Part of a small language model's weights: rotary positions, 593M tokens.
Each number is 128 + 32 x the weight over its row's rms, rounded and kept within 0 to 255. Layers, rows and columns count from 0. Numbers have three digits each. The size before them is the row's rms in percent of the matrix's.

# v: layer 5 attention value, 192x384, rms 0.0412, rows 22-63, columns 192-239
# o: layer 5 attention output (transposed), 384x384, rms 0.0412, rows 22-63,86-127, columns 192-239
# q: layer 5 attention query, 384x384, rms 0.029, rows 128-171,192-235, columns 192-239
# k: layer 5 attention key, 192x384, rms 0.032, rows 64-106, columns 192-239
v22 113:090102183143101166186187184173085065174149152128067139166119130131119176106087158131124085117106225077106141108124138137168116142152139091117122
o22 103:156109151151190106124118114201126163184168074170125172093173178139187115075107132100141133155164132166145067084152116130135173149181068103171130
o86 109:078126135059174190167195120047161153102121174157115161094088121109053159114124152140196149125130085029074098093114150096108116130071148143150150
v23 112:134129112057155114138172112046135142147110150151119159127078069169112106140121173095157098111090090092103168105098149093141110111100152165086146
o23 104:088121097115146044128123114196130117100102106141154133145143128131123083101150178105157144136156119081148144154102075069173111158062155112124127
o87 114:141114166113106206113106083120062102107095153142175138082102110142152131120111118149088100155147154162133128062185171080113194139114109105133143
v24 109:138156132084156122149143126093131094125168115166112156145120106082124129154160068111202125096112095097060081069185117123085140128116082177180168
o24 101:170107170105104122097133141128154199118117086143145125102038101129141099148122118103124111141102127079120137149164131116129104101153139123120057
o88 105:074054155129149167101140160130157106123089173118137146154141186164108112124180111112143123118128137140153142093113153068179115115146097183173137
v25 100:120151132169137135134070140188111138137137112083210128143166130156104111137123154145158141092106147135129080159129155116134128142117152147133133
o25 103:115141163079152125133087108038177144138143158117122094124036126133116105094166117127075147074144181175174202138136118101110124141122121078139138
o89 098:133104131151102142132106135185172124125119130131092131180149116100102097092095066183087135052138104117097095121058115131141162099106099118071098
v26 110:139082149195092134141162129138112163071088120126199098111168111086115125148130148120169172163098196131167148185158113115083129101201098116128151
o26 096:132148091147160070163135110109128107118132094175141160131121061117152158136201134149134120118138109066185104192135095103160129108115075094122121
o90 117:119156122132085148118130062157112119169123132142096120148161141113133073171115139152168099112132142234117214067142144172126099186110194162146111
v27 107:117170067158058090145134114086160098170154174126137129155124164109138114127115075151171155061073150172098185107137098091142167187102149089143149
o27 100:162156189158161195157119181113110131102148108231116125152170099113117112117108144170129121166156177089109128113149217140157133102103124106140133
o91 110:143106072087141110097120070134123124162161129084175151113096133175160118086142139133144123160096139177164172165100109088090093131171211141063095
v28 109:141105086063218142201081076113190161121126132095076139164174119065196121152099112110147138127119159072098050147161151107084127142143132161146139
o28 098:224130102142092131180043134181124147104121116155110151119113151132102178140115157151118104123109131167187110113115130107127126088172157142087090
o92 113:114161145126111111075153114102139130148097146112122095142082183113027040084109099179164098163152074148147121101241108164169126156106122100161137
v29 111:057130097183102101135104114158175168120165157154095155158156155183074109136139174124149079181088102034100048088156141156167107167102075124128137
o29 104:127150115140152173090126154145072128157146120096163106047122083131100132127080118138175088123177125090199084112086142112136142105091147163077138
o93 108:127113132097098065224116119135150127057081086150123108155112175134132150123166149131138106155132165129124090140164166132065185116139127089132136
v30 124:115179081127148096083142133118098154185159132193126121176165174115135175180107152189102111140145088096108158117155091202205141158035177150148181
o30 113:145091111109108128120123136076119156147104122110144134154113108165181108177144161121118116125155135084155131121149120153104097101111132068120078
o94 112:110123108134155082162156072161180096078149061098095139136134095110125116109072112141164140111146179104141163119125141137076101119154153119139111
v31 116:135082101136098124161136110123074135114081068120177104133162172126119156128127089165127135097130127127090117147130164132124135145078161126128126
o31 109:157138112109161146089185130127130166148131122150148128109168094081186188113150126145124123119079111065101135179090150178119080133109067136186113
o95 103:163110165101147136107087106122172078098155180075143174074092167170103095123095178192165118145178113154126193117120103079184138165194117124147156
v32 113:106095129119073189102116126100117107145142095081172132132150110153186147140131122114112146119148111109074114075174126134120165158134113125130128
o32 100:118118102110085117171096122119090178116100132146109192155091138159136101152153136166101139109079146120122132104132142154141124107040135141174080
o96 114:111120160101142081107119101143147130129073110126118127130052144146119160130132165058137118178150122145070099135099107101109080131217115177120138
v33 110:155100157096117128142094084109104164109092117143113165168076088099100114123110176137100120115110124094168086131158074142153150123119125056154028
o33 096:093093098132154147144190158176167143157075155059108137110175144081141140148169116114105129190134076153142095144078150079076142063114098127134166
o97 113:162192133106132144099073106067160078150169125122121097106162126148115144133153131162142141155139077080119082128121110177143098204131086095123176
v34 110:075106094151136149131193135157135162145137096069119108076078129115140125112161108075098161061101110114131158130124143149097101171093197101175096
o34 102:101214138157109084144100117091167192115104134069120110140100145101132109173141135161083102185156144155147121154069106098158108144115170125174165
o98 108:119098124143125172064157165131120091160114161199175158070180143131105153088134048134129163133123087097160099101134139154158125150162155128142137
v35 107:115153152162126135200166179140099185157108115122121157221126140143106137168147112109142144102138045122073146070121182150171148075103188152142091
o35 107:159131144137120154059145062142152131116133147136153096125096143124145114103135167093151105133096152160106125147186144150122165139171115106062101
o99 105:147149164129137091196150077129189106147111148129148144156106129109101101142127151166151118127132111132096133048100120141176088091075113121107155
v36 117:098113081131121086079123114198125148131113100116178158140099091104108069131119130155143131173191123135103158161127121125149096117063174091156164
o36 103:092125188103104137116163100060120100099094168107100094104116145131123175101166149130143144120149152157114235118157121114163092153179130104172109
o100 112:180162106147162114136128162103152149140131132164193174110159132178187104130152146131075118114137135116121094144090112167141163158110108109115120
v37 112:130132110148102118094109104157157083145093097160149132088091091154145127071153139130132154170144163131106126125168077098149131137153169067151104
o37 101:102114146165214141137123119113155051118131111137138136142156145119117089142202152113102127122115113140126153115175129110124117116082097169062135
o101 106:097163162086137158165194126130115188136071176199173106121169065117124167131138160089099162149157142113086162113109161120162133152135135114151146
v38 111:149139090117094127155115111084108112229158136156130132173130134114084150127104155112142145104119172123106039065105107090150109108103141113134086
o38 107:147087123144077126171103109074150111120139216213105141138159127124133138136122094114136129125081162155151142159088161200140114097165115161079165
o102 099:160133163107122106095120183112124130070103119102107173116066142117077086164171135172145092105100154171139172076131068149150097207119080101176095
v39 114:071097183159111147108118160113137089142150050113121115169110179136127181193108089117127078113109084183136166117091196097123137172154133157154157
o39 098:203156108091095100136124099139095128126133199140104095082119105161127124144157143100157122068128206134121114150193135111102124095140124110054093
o103 112:098145112119097154132093169104209145185144165168068129096095129141161079164141128140101140206174166097124073169111135123137131169118126154070117
v40 107:173138116133078139095179150140101116111103134137092131137146167157084133169181163107093128142141115096190168147149161142185126141118164120081130
o40 101:141145142110066131086163155118147104124156142139110148138159105131137083166145171087155151080087123133096128170085108154139063095156123159182084
o104 107:133063105089154142161077123143150129210048153155161096154080154141130111122109139107167069170160128127115107091153120166136115126131082103092176
v41 112:111164108140196168131177168072102106149099129148126157112142121179090185139099116150122185106113154110139153136162210185095153153089115134122089
o41 100:119138115107132096132166110073078135186125159186077164080198120059094080108203138034161149139120094170165024113078097110168135123148155122130134
o105 110:126113146157121080099150152200142108078142116194094142139109154133220140106119100147109139168165112155096173152122120079092141086159078144145113
v42 112:107128155069106076140165115165156122101154121115139129120101158156136144088099070133216172158127135136096117085125157136130110089170159116093154
o42 096:140186163109126178169152081133106133192061146113168087160164102110177181205091079127117125132149184114100137145138154125148174094147162137165080
o106 113:116113063212108132080149136139052183079131146143106145074206129167094116117099153204149174088103151130132195152150096109118131138116076131126108
v43 109:127069075098160129160146136159148126117174139100140131130158115102081068129132096144162142116087118164142076193118131109121114065125169125107127
o43 096:121134152130136134104111075158160105086116100133104107152179113167147130152120188120113096087133113088138128099142170171097080148107086126066102
o107 111:126159094168138096068159144144064122103132201155064122110120095145140149136138061167156144178156090197082073157153153110157121095099151143137104
v44 115:158156125163116113120099120183167128147127112075084140147211225172148123142120196080119190084056148123162117099146121069171119140128060156111083
o44 107:178133201145142132111183115137127076102142147142166119128088112196102064104136159105144115134120142127126158151145126128128076123145171124092132
o108 112:136167105092113069079126120134142154086124066147104132168140159114120107156125091143150122116126140131159121134166127195112078177129155113160102
v45 115:103143149130070119183146141126090136098124115107136190180083117136179146102126145155048074137100186156099099160154118113204096110128147136065103
o45 112:097108138122119125113097098128131127108116184136169179106123067133162076121088071169107104180150132168174114153132113115147159109153132124160184
o109 105:133151137109173109133133142157153126161151130148175108163158153185146201189161141139102175139117159124127110141095068102143107147110121117133129
v46 110:165151151139122105162081131155093089082154180127088166151149096106195092185137078078137108114074122137150097147171158147136119113123133147140190
o46 107:071108087112146145108129097147140163106160176152133080135143134110096080118128085135083162081114145096111140084120141163161139094090115189086141
o110 106:153150076112109106107114122110086082106147073117129128186161146141093122107147146122172084111127109149143148110093137120110134122119112103145118
v47 114:110127124159165136127136107186129154129168115177119123084135107176104146175176144165126133108113094104150115187131091188118077145146073113127166
o47 097:076160186107125112160105071134098112159172112174120165132093159116163038051179113133162106162155176121158146074128136066139147136092077129098110
o111 113:110081121164135114139148077110137092162111106085167162159146110137141146116183182129085128139166096135106082099135113183121119087115125097149160
v48 114:111122103132102112109140114106097076121168136100128112187131143115054192142134104124174151224174135141150061145168108109187091176100106145172164
o48 092:136164103118099180123077148102142146150112074154142119124118141078138099091084127104138145078146174118166144141182139139130079109130125144103107
o112 115:166159095097104133032128103167129143100178187171197097107138126134149144165165173134154115142086106139115108118122090126146148124177074138112205
v49 112:159159147133100096082108119185069129133155125183160114161103100107129126169124126120154169170158123120133107146110137205146111091159116127079126
o49 102:139090141143124135102153116132130090068123095144155108105149129089191112050188141133117096141132060137066160093144146162162100149068089165091116
o113 109:109123106139180079168083125070165082153174096137124158111138103204103096107131123134156081133133099171086128150090117166135142177133132070090120
v50 111:142143112153107152104091187075089122081138132109140159120133208118155103103186163156109099058137118145139154127134150082135145157197147203097152
o50 099:077128142125153129148133122151086161151109152064115137163128149088160167136144084129085149125141154187097104162141099149107118088167168086145190
o114 110:152179133092192101109088136110135166142105126151145137143142127121127144099188044108110091150148112097171144178192122174176108145099113101098152
v51 117:123087123132157132152169106106093119089154137068106127075160150114119154034083212120154084076184170096096088166158174130109130163123106100156117
o51 103:121211069071161126085132172107112170138120132108158086108126097156177089175175100095130214175124160151127136149128124073187112113113150091079157
o115 115:120103143095155087135101085082152135119088164160148139137183108176110109108153132148085103142169072118126082136114170139126135138130086109123127
v52 119:170119093124072128131094105047129187149158105142087041105145154128144142170155102163121153155150135151196107131119087160158108166086116062157172
o52 098:066083098148141126129178079157132075148107140128122124120176130117170178095118110139118120157103114108088116085102120138141147174119095135154121
o116 120:136134139170142120118166155160133093147136129054138083138108165115084192113091111054122161156171134133120108128154121124066131111089093150126080
v53 115:115202142081141146152081117171148119152161153105084143175082134117151138153077129097123165168103130133120117050134147120135102216082125150095129
o53 102:166116134122124099134166134105127135086121148103111047165132172126159118099183129110140126139128173123149143128102127186110122134120125150084144
o117 115:137181142178166114130161155147127165206149117097096144077121112165131075107118118165151098130130080136119080104111128145075113087061165134135129
v54 115:110124132127148149130182113160116147059103092185119070125086149172142119126102164130115192142142063170076128121109100146160073139177137152112114
o54 109:116118142071141115123123179121135090106053180140138165071156116154055140145104090032098242073131105172149127166178076114121214119100115125175167
o118 111:138159127143093110160163149146140085132135118096135097174151102117142156120151138183131082192121114144118115120101177101114094101105144150085153
v55 112:105148132155106125102077140116122093118122205152090130145154168205107123179114130135136168169109116126135120185123143111112081134162156103083144
o55 101:147130133118110100169119118079131142123127131107161147147152147160091137141114147068156085121121165104128102068173170173115147056068101129066058
o119 113:178132086151134145104144106172139090207110166066121113113163127181162112149173140167115133107142090120094138138170126118069075192155101109107139
v56 109:079140148109126176157098086100160082116107138141079074118054146183127084209083124101205110076091135153181148092062136100166129142142096125165137
o56 103:119131166159134131125159134122096084132126186122131106082123099166091155127182120057196141120131062137080136141176147138092179162116100111198114
o120 108:130159080153105110153111136163164173153216113125077125196193150101165142117113149128089143140096146112081112108114169141105121131173107124114166
v57 110:104141066094132149139128141077181133135137142138069113101114126073157106103077114150132139158134156131153154137159151163143149137053141067105146
o57 102:110115140128133129178103129195151163169091071103158176163120140148118156144088155127072098112114115076102074110115140194114098128095166146129099
o121 109:199139167170103110070121185107087186115167167162128100092126116084068162133109129105108084116124176175115085124120111117155192113141152164064149
v58 111:108156095139188191106144175185184129130148130072187191114132105148124062059123118076105136135166079115108076116105169115112165148160142081132064
o58 098:157165127117135143156155108176107133099198120137054160146119145160097116191141135161123128082103113118126104131157160108149146104089125122133109
o122 112:103149178069104071118131100085153132130077161118174068131169106145155146092140143079107107156188143143097127094100068115111112111161180081122119
v59 115:075171128148146104111168112119123196204108172128080141151115190125191156082111147130123120066127134131118138099122071167101131100078110132112202
o59 102:122151159169100145132096110090105109143166100089082144163127104149106080141166140125188113088130098078184107137093112155159130165101128120136032
o123 117:147071120135179142120183169162148194105118053098160206135149131147151090124139084158110183163132128160177156142100149123094179087154151116148162
v60 112:177068127103127116151145146105183131136146160152124165169178010141157150166109112130160138164165088160108115147091164140116161128149126156141195
o60 103:093172109160163070140090135157120194159101125143176156124088122095094135133135149105088128132115208129119064135160122136100143053095151128132056
o124 115:119082135063099210100141134117097093125112134083134138140125120132184114160124143121170172144087099150145183138167100140131126114082066102141134
v61 110:161137162165188097136163170110131101213189110181114113111052089182127090113185166130142077086114088159157133142100136090166189124106133112053121
o61 108:126108095063102130149067109176134109127119157123152117175192162124061127121111142140110146124125172099172149105117097104148093100108111097144149
o125 109:128118147145112134112130104102059168160112112123061134128056149132137095109165105073104098120160162151077125128078118124133134115120122137072166
v62 112:159071129073127122083134108100114129158144187144155114095176130100139108159066144142124128138128144144116127147133186205153141066175127096138130
o62 102:096171143169114129160131135143121109136116071021096230152099141170124173078201120072128159136087167096090086150079136055125105173126135098161149
o126 111:059150108094124118095129095116140185086103158197141099159145129079100130155060180120145137100117131125128182101168137173069112085153080065181083
v63 116:121119150183155052162126153086138123138189158143145047090115150127101101175137139137154128118144192123198104143154122155175094129063143103109113
o63 103:092098105122070121113120114153055118149124148134141147103127102145110162139126140129076086131167127146086102108136112110154144109151172089163165
o127 115:096177198148226178125111134091142131130174091103121107129108168143164085134092141110174195185151106167148134133101128147148144104110145136070137
q128 056:068076117055125151137155095150166135106068088146148102111136089139140140187172108134092123155096139116147149100114049137101146087146184124118172
q192 084:140120129042141101139106098122110191093136164122120155158146130113140137103113099118148112154170181125088095137136115091082165155147085234090104
k64 070:128123085163149144195103100099104104145151100052136120108175103115105138154096131140131148124070099146113153127119147123126139135084171135185187
q129 059:171133127148167108100152093201110142094107142102100122124112116120134152118137171103157152156133169168121122118101112164098113135135158112137036
q193 077:091145124147156107139122154155156098093090140065067146098175169135178140097059122144104142073109126118184116083070128158136120122094121091188107
k65 071:167191128157124165113157079136106122109162169131113156143112127089120108157204166130135114139148160112090103121116112100097131091082086174184110
q130 056:101094136139142111146058123190196103167164132125120094137185117070130188128056099131056168171176178079180113096146125145129109081112143128179151
q194 078:136107145137135161161147116177116111200143091164139085114127116113108069157077147192134106188131137096152142181140126167120133142062158166180155
k66 072:176120112128162128088110115118100100115144109142101116099120128111159119115192096139146122117140140165091145082126162172135178117182096149151139
q131 063:161103158168103169114119154113130046177123125189177109172112128131062130148111099184154175112144142163190106100162117109125116128117131103066096
q195 083:125116163121126111110094069194116126128158173154135160119140097126153107150122137073163065140139132081128156218122156125063123115156086117153138
k67 075:136163114072157086141116155046112157103129079103146059096082110115140142087162066108122157116136134093086141116097158131121095137062111048087107
q132 065:144142101062139172148110115095118186081155182095155141109119134110124128127107130091181213164130134115108155145093114107099063124105126131143127
q196 082:140144161187089099160162113120082093140174120115183082147153139124200129149115125135125200128118102073114134126152072150119115184054125157114065
k68 077:091112144143100097116064129142078095094112183158118207167081114146112071115173214138143111099103088134134157106133173133107126101099141163121157
q133 067:112107204123130109107068113140114165152105119162143102139136184147074157016136085087128152122129180130117179099119141103163141160152102139099128
q197 084:120135146140066104168114073137090137053153139195174152099090105103122115032068103106094158162153164155154134171046181122090174108079143037180164
k69 081:197068122122170170101156173121091145156146139076045118107102107150137129113102204136155068124148070120112108136146080088124131093151106188136079
q134 072:138089126165144095150232155193233129154124143143141188158085133144177147151109137143094161197128075119111119135148054125143189148139090163140102
q198 083:169141196117172123130131140126111157115114120124118089097057108124142084109136085141136115120127121128065093143137113182104121097149116124090100
k70 077:103126090110141153117076151163096123077128040132084107198231092093090124137109122127139117159126147150173131077093089156217093128143077116085122
q135 077:161142133181086140123146107153133110078125138148107072163167133135137106179171124083063136154102135098134108149105155125167071111103170113152036
q199 092:133120124129083092108114115149149104127130121139112212123150120104155164127174185143135164183169146153088195118149134108148090133076166209160107
k71 080:126131175161105163172117123173116132120123178102153129110118131148163138150159098140079152105086144155114080130115152161165121191164197132101138
q136 078:085157085113137109149095096138097116137149186143114225094105122128141105130132096143188108203150130072115091101138109141100154140139129144124158
q200 089:146134129154130197098110099119151097178159181168172122122102123079151120119104175088137121107120126127095125101089145112139120143100129089155148
k72 088:161083129137093094128151115163127108107111109065139087114182150071083165103096124108114119117143127132143193141153157170139137060132101102163089
q137 097:085163228199085102129103110119143101105097149142125081103143103100166163115117040128110144127137126096075088116157195124174098074086116172143102
q201 085:114090100165144117113088115161154142081110131113137160134134135107092073107118158086104147112191168122157179113084094092111148166180053142092120
k73 091:165111112174133134157125131133143092143124153144180139116094145185125145135167099137125146103145095173111160119102078116084104206090124156140131
q138 092:183156118170174138153114147136116089141092150118113072135147108082113184091131175042115159095136169098114142137126155124111148074114104128126144
q202 090:147141157151090121149118111153133071111129128093080148197131123136155106116168116134151121146128145191160147113148135159171079168190140112092124
k74 091:129143137175074178154113153139170145125129114076118082143158114136195110128139112138139118113149140098129085130143199124122165092151103105112140
q139 090:129147135103110139127173055126130102074129141097069128134136116136109176129072123108157159153183140121073141141162138091128114072086104108204090
q203 082:094145132176132137149103168131180109107127137120141144130160094135112136098164180173121163141153094153108169055108136113170102164170094132144077
k75 096:191175101223119141185213155159149152099097083118131135075145168202160107123175155138136136074134095168070120102126117147090101187107147099087151
q140 093:165139127129181089069102091150098140132131123158135147146129119112115099140107168159146115145122109150151072075174080122105234189068156102084146
q204 089:034107125084129126137111098210165118140149102139116070090122144124152121168115144108127096151118062088077170149108091107105187168104165138173156
k76 084:083140140086062115088137131138114122138167105105125118104139151096131149074131148139150074194072103121125100091109146119108112081119129111157115
q141 092:137138112167183133107119131114098178117120124101203168154167082129102146159048179117193140109085122121152106130089081090142116074103173105187101
q205 091:134100120176146092094112123133125106116134143114059103166164127149110146152113116112118087165103096149115110133056121195131120104123102120149197
k77 091:132033100139203118060160090105139156164119226136107098119152088113051126180120133135104134085148086133211157125145065153121116138150080115153163
q142 102:133106120089162108150158124101102141143168176137097114123138119128090107083188133163097094128112085176129073144104044170073137206104156128116165
q206 083:104070149109130157180128127142086150178152085076208081082154115082124160101082103196207160143115117107165090123047102174123135131122149151129094
k78 102:115105138149134134179103087115117097132132105073096122173119077140116073102149079135072155077144160137139090145136127121139123067115190148046144
q143 111:143093151130105103120137110208121041100095118111175128146120118118114121148126195140151099176193126121117168138115146050119148154105111099119140
q207 094:131163106139168172145109106128130098178165189154142145109140138128090093137156144079105150150170120062126103133175049098187173125193089125121108
k79 101:115162097124142161120154127165182135141101152156145122137160125144136111138090157163137113168137100091124117076105118166094092143126094096116108
q144 102:113103075119168167130075134124137093126149128081166160153151161168109118152150174202131092125109121181124147061159086058128144186107096125127139
q208 095:171115139230174154107170141125137119128116128060155085111098176132096158165144138103135106184116200137133129138144159151095164094145137140099122
k80 095:134123171209157109131169127094121087130104100160131084104116164181095108136126149096147103094111120161100119104128129146097074120082146153125112
q145 103:139133148118095099147136100115132120157124105134145105106138160168058116128162106183104086144189152119111096104140161137136123150130094169159125
q209 094:159140201162081102103135142142094125060117110124160183153105107090145128090175142162153191162143134097116128194130103121120125098155167109140145
k81 110:213145142199117131144120143141145106074103090179177102127123133144088179134148133119194142155133118098098170176144044123063166126135161152063157
q146 115:125123097094091161090157080131093109151083141094133118117101130128110099116139187104092064078139116148135130113127132096081095132114213154100141
q210 093:105137093245079138103164087162161119107123147176119080099166116122124125134093169075136111092135126090098133060127144154136164141130127093142094
k82 117:126144128151124158124122151169157127105073120111144088074124162204132134125096139122133137172122154127121150074093122128114151114090112174128062
q147 126:120068166165121068156122175104101076118175152184136160129132187123063158119117160120133178147137098125161127130115138151172104133112172103118123
q211 091:125078096138110120131141161158112070090175083127146101168119155100070147154092130156153147163174089078187223133182110080147184070154142111168139
k83 128:068111137118141101160186161152078111194138120098073148163180101100061149172163128141104143126111123066166173136204123095182147128158101103197148
q148 108:118077109133089100138090181153145153109155142114177157143105161138105108105073174066168140094137138141130112129131120119150157148163153163061126
q212 096:157129174090160103108137078136140125114172148133172155133161111126131170091108156112064161130128116130125153110134036120134122113143122161134090
k84 103:175126146102119155149106101113120085118141158114128147159172113153162111119100099129140100169145120133133111115129133155112143103139117103192108
q149 109:077154104113158115088121181178161129146090147115112136117141101103124152136098056109136175159142180151105150128173131119149130132115094167086084
q213 095:129107154185073142097165120154143100121153150067143058133118134122127087112043173192151137122117114119196092093136075165142144146084171134071146
k85 107:141094154177084190115142139129128154111123150137105106094124104141108093078131166119144132141127140168098089177115148109150151120073151183096096
q150 113:135173063137138146156204153125132138141170138119171120130132149125081082096079122078124157140162127155119126151101124139120129116155138145096120
q214 104:138137161162157092113163137113157151138123121131186090149133121169127173117054139132145156149086155115124094134142153135068121144059176085126139
k86 108:158132149134164170122146148109119153132060069144142117102106142154123137145107169152169113133069121116137101146122115128051116128121094159171084
q151 106:145066110123068100152095106077163099132126113151158197135087099108124065138143161131110121095159157174127074126144093130119179132174153189126165
q215 089:083114161085090126049124163204154175135141130107133110145152146171056165105170079148116134126169154117109107158149137121117205122145133144122151
k87 102:131114081126119104098105135130176137136117094131076147141150128162109158111149105156144101095164135110191072124071184117138182136121126121106086
q152 106:107125121114145156156131162126067117114076113148086113176172125122117056085171090166137125146126151139122160122133100164162121185127117123152078
q216 101:130107141152046173131097122112106162117138098163147129116162139077125117112136161174112065157159131114124059073135119127147168105124090087117172
k88 109:169127120108145166136126136103103141123094127136147101156149107053093122095160130159116020149180150094109128118167085125174138110116110173122172
q153 120:111140117090187119115121096084138189134135157075137170093177099156129156099080158108167064101151126183117140177162086112132132108145154137099085
q217 102:107137119086140155174112121123164136120147109128162092122125119092117147121108116102048129097099092168068112089087114069180142105105109066147081
k89 118:114131119114153070099173175147176128181110074099154100070159109100157202143043154092125172085101072060053106113101114153137136106133104130096115
q154 118:134069121131142149164153159080165133081128108136157095134123148084148089134143139189098134141120144112150147123141128148154152094102124145123112
q218 099:079135125071072132173070114166109077113130097115158098206130130146103147140136106139094074144091173153140175094133191078142104081145095140169166
k90 115:092103161093070104126101123128130103113122118122126127133153150129103160125078134142163107152139125169155130125076131141122136138167096129133124
q155 122:133131106187185103145158096134097112169095105148042133117062124104082178100087098071098139102179108148123125126092090118130128091147076123162112
q219 112:090174114148159070156170162126034161122126138084103141159115183166120114129083069101135140132091158112087139137109117174158162149203152151101107
k91 113:125125121136183085180162109125115090170149121128115173118134088177099097132140133126113116133098106102161078115127131129108101111139159100134114
q156 111:173149161158222126113176069145169086168151123086114124108138156141168143132101150115141148076110108109112092167141084139074149179104124094109142
q220 101:177105124128098093141164115104114153153125167072157124126108131130189118118121113074149100112122143171102079177098109173174135134115183228072101
k92 105:171126088134101132094129140094102136187131159102126148108094157187160110112166163104128131145148188143094166118078123157137091118080153189111131
q157 108:069084095101085135106124140128110161113135089161149145208172162102139161135178130085119139122133134112150146144167131130156083130126167084099126
q221 095:136124103122109124105046074103093126134115085118143116170143175109132152160188140167136135108074177087101144112139118126098176098150156174156132
k93 110:132139099143128110137091125147130168080156108159119136170125197145095131172171198114148107109090125093134153109115128108201143079130222178123132
q158 102:180125193197099136074106141084122085126117129120110197127130176106132103116107105113089103078113123133192178184188111125151151151144095166158121
q222 101:060102131086114099146150117095110117153115134154087101155160139122150116138114137094188089158121134076068175100130118146148130183127133166073115
k94 100:083096125108151086141117122094183067157131110134118109128150128129094145146194146122172130131037137133146181102076058142129103120156096198166122
q159 110:121149139105111182127123154148100119128159139131163120124130146114085144109176102134091093128147220093104095130157127101143190113112137134147142
q223 100:130144121128069192125114102107114083124087099132192133165177097137167166058081128109132127099135156122136140134151124069155123104131101189117161
k95 108:123148135088130196100130092090125094066114086147149139132183146153178141098112172143152123100119107106142134133098121093068121085146111164151115
q160 059:123054140168106126081123050136179094196148062207103067156153046096203097128140118128164104108078157130108084159057145123146143108115117133113128
q224 089:141083157101121119101074070149159129121214115142186109088098127111134091148117182135145122149169180140155165114173137162148155116155124087161083
k96 082:121130069114057134127091163103117190154086142112096096120129118158092150146122112141075087142211152134093095133096145099113130115131175125125141
q161 058:159123171093109160144106156167109129103131151083151094114100097129126134111159137119083148142130067151168095128109155170133118099171114135115105
q225 090:101141078148153124115159180080127134140079145143183075123144078155168158139167104157088133056131077116069186105151082068080121102125138180100141
k97 073:118068130120164123122130075156105090122139090099095141172148131169164135151151166160124126107114168152118114128118134163162134186099061145163136
q162 061:095145102147109111108101141070087158106137146082069157075079098117147091135133160183127188119152150093144121077177145155078084143165132107148157
q226 076:140170132131155131153172107133118128114087136145126118132141117079148172078168103153129160148111127159097103187183119153110053135101126084105143
k98 079:186048129220123086171074109183153064148139163102199095095170144146125138158105187131104150125132133177112128100094101106140141114118136149140136
q163 069:133134158100111102198136146129232144149123138143099163116134184091081181166123119084118170173107153106149098135108166090105139097119121079117130
q227 079:159103099128142168130099094134127160106138101176103150097075198103153126104100100076089060108096096109136187113125155153060148150150137172121189
k99 070:153171113100173171084125164104103123145135150124085103177120098102164122098116055186186063116141146122102087107111122116137128107147121189124107
q164 067:134097113164054128150162166204146141140096107129150141122122144110115119079168156128089133171138096081161094161118104107105108144066134112136129
q228 084:183156166158123188062113166120099158134125134122147145183147138146111149143179137104173162154119184122092184069114165099164078187162132135113101
k100 071:101128149177139145186146108104130081086133101110146142086143087155129182158140112137176142136087162135157085081162094151163038110141125090121120
q165 074:140074144138117111167193186195116166107128202156118128121166106108152090148124140131030152163135164096147091145150102147120148180136149140099158
q229 081:154157127129135125163158154140134185159078117199152099167138136159118133140142122152083172140155100127163092121142134119124119129111141161161105
k101 077:161098130165097126139077115153111145110175129099178136105159089080098136079079100129149130157146108171155157102094086158141111126157150127123139
q166 067:049091182137144117106177143118130143122097192153092107146078179082120097151121090126095099096116150109103151159121096194145115130136101144158091
q230 079:135137092177138084136126154085129168073073185058162125130166136015134104104103150143159156095144130105148133138109104104147117109186095124064061
k102 078:111148144092079130177138199155111148230125109115126113163101107136130155136141145077123171172165161128090098100175149085134092153119152141095104
q167 073:111131123069075087081072168140117056137170034182089184083139088138113148132141142154141111077098139148143112053139148104120056135153129072151238
q231 085:185097109109196129048130061110112192145165140124141142148107050109085082092163207125087121133161145155125181180159109143158124134112139129150170
k103 077:151191084127140115065164140060090129127144117145104087155156172150182089156129152115155185145115064115103120063127135130079183086054140149125083
q168 083:141143101134099089118134186080161136063165164076182057115116122085196048117112179156088139147124125117119151115150186160145224136140093080121147
q232 093:153107129124163118088063133099139149108118169086083166137089145156174118148216106137155185214137187121130101131101125085129116083133094190137116
k104 079:101173105038142124154115143168137159159121108154129159091108153109111171074114124116096066144128167140081110086160148133112104192120139124149148
q169 088:106150131148087147140092107105123130136182139135124134100159094092149106143110122068166157109078029085127116141095108132103063104088115099202130
q233 088:115144148205123060118114129181141109109155103163078104163112147096164134117140164117080079111145149165118131061182169107171095162160085153153091
k105 081:175121095130200110094141114136124126132155075128102143161134151188146129152158140121071169144137190136122181050122090106173091155149123073130146
q170 084:062118175109154125095059143125090114183161082132084129147153107158169136186145186140065138066092140099172126157101117149165072096123122147165111
q234 087:145064108112099130109166088080106152089159165119135157120136100115089119127168124142128127152119105170099150117172126094123092122102154127114166
k106 085:074091092147148117076169122151124135107170153096124093157146119136155088119143101145126168144120156175172195137153087157084140095138154140117131
q171 092:073152115152080153063131124171171098145131093110096135150114131142170097130149094135149156137099104194135101157140111141127094176142146086161123
q235 087:123119122104107111071121098170097085177180115087072128184155044157155076191147141180144141122146172104115152119159100125077117084138125081106159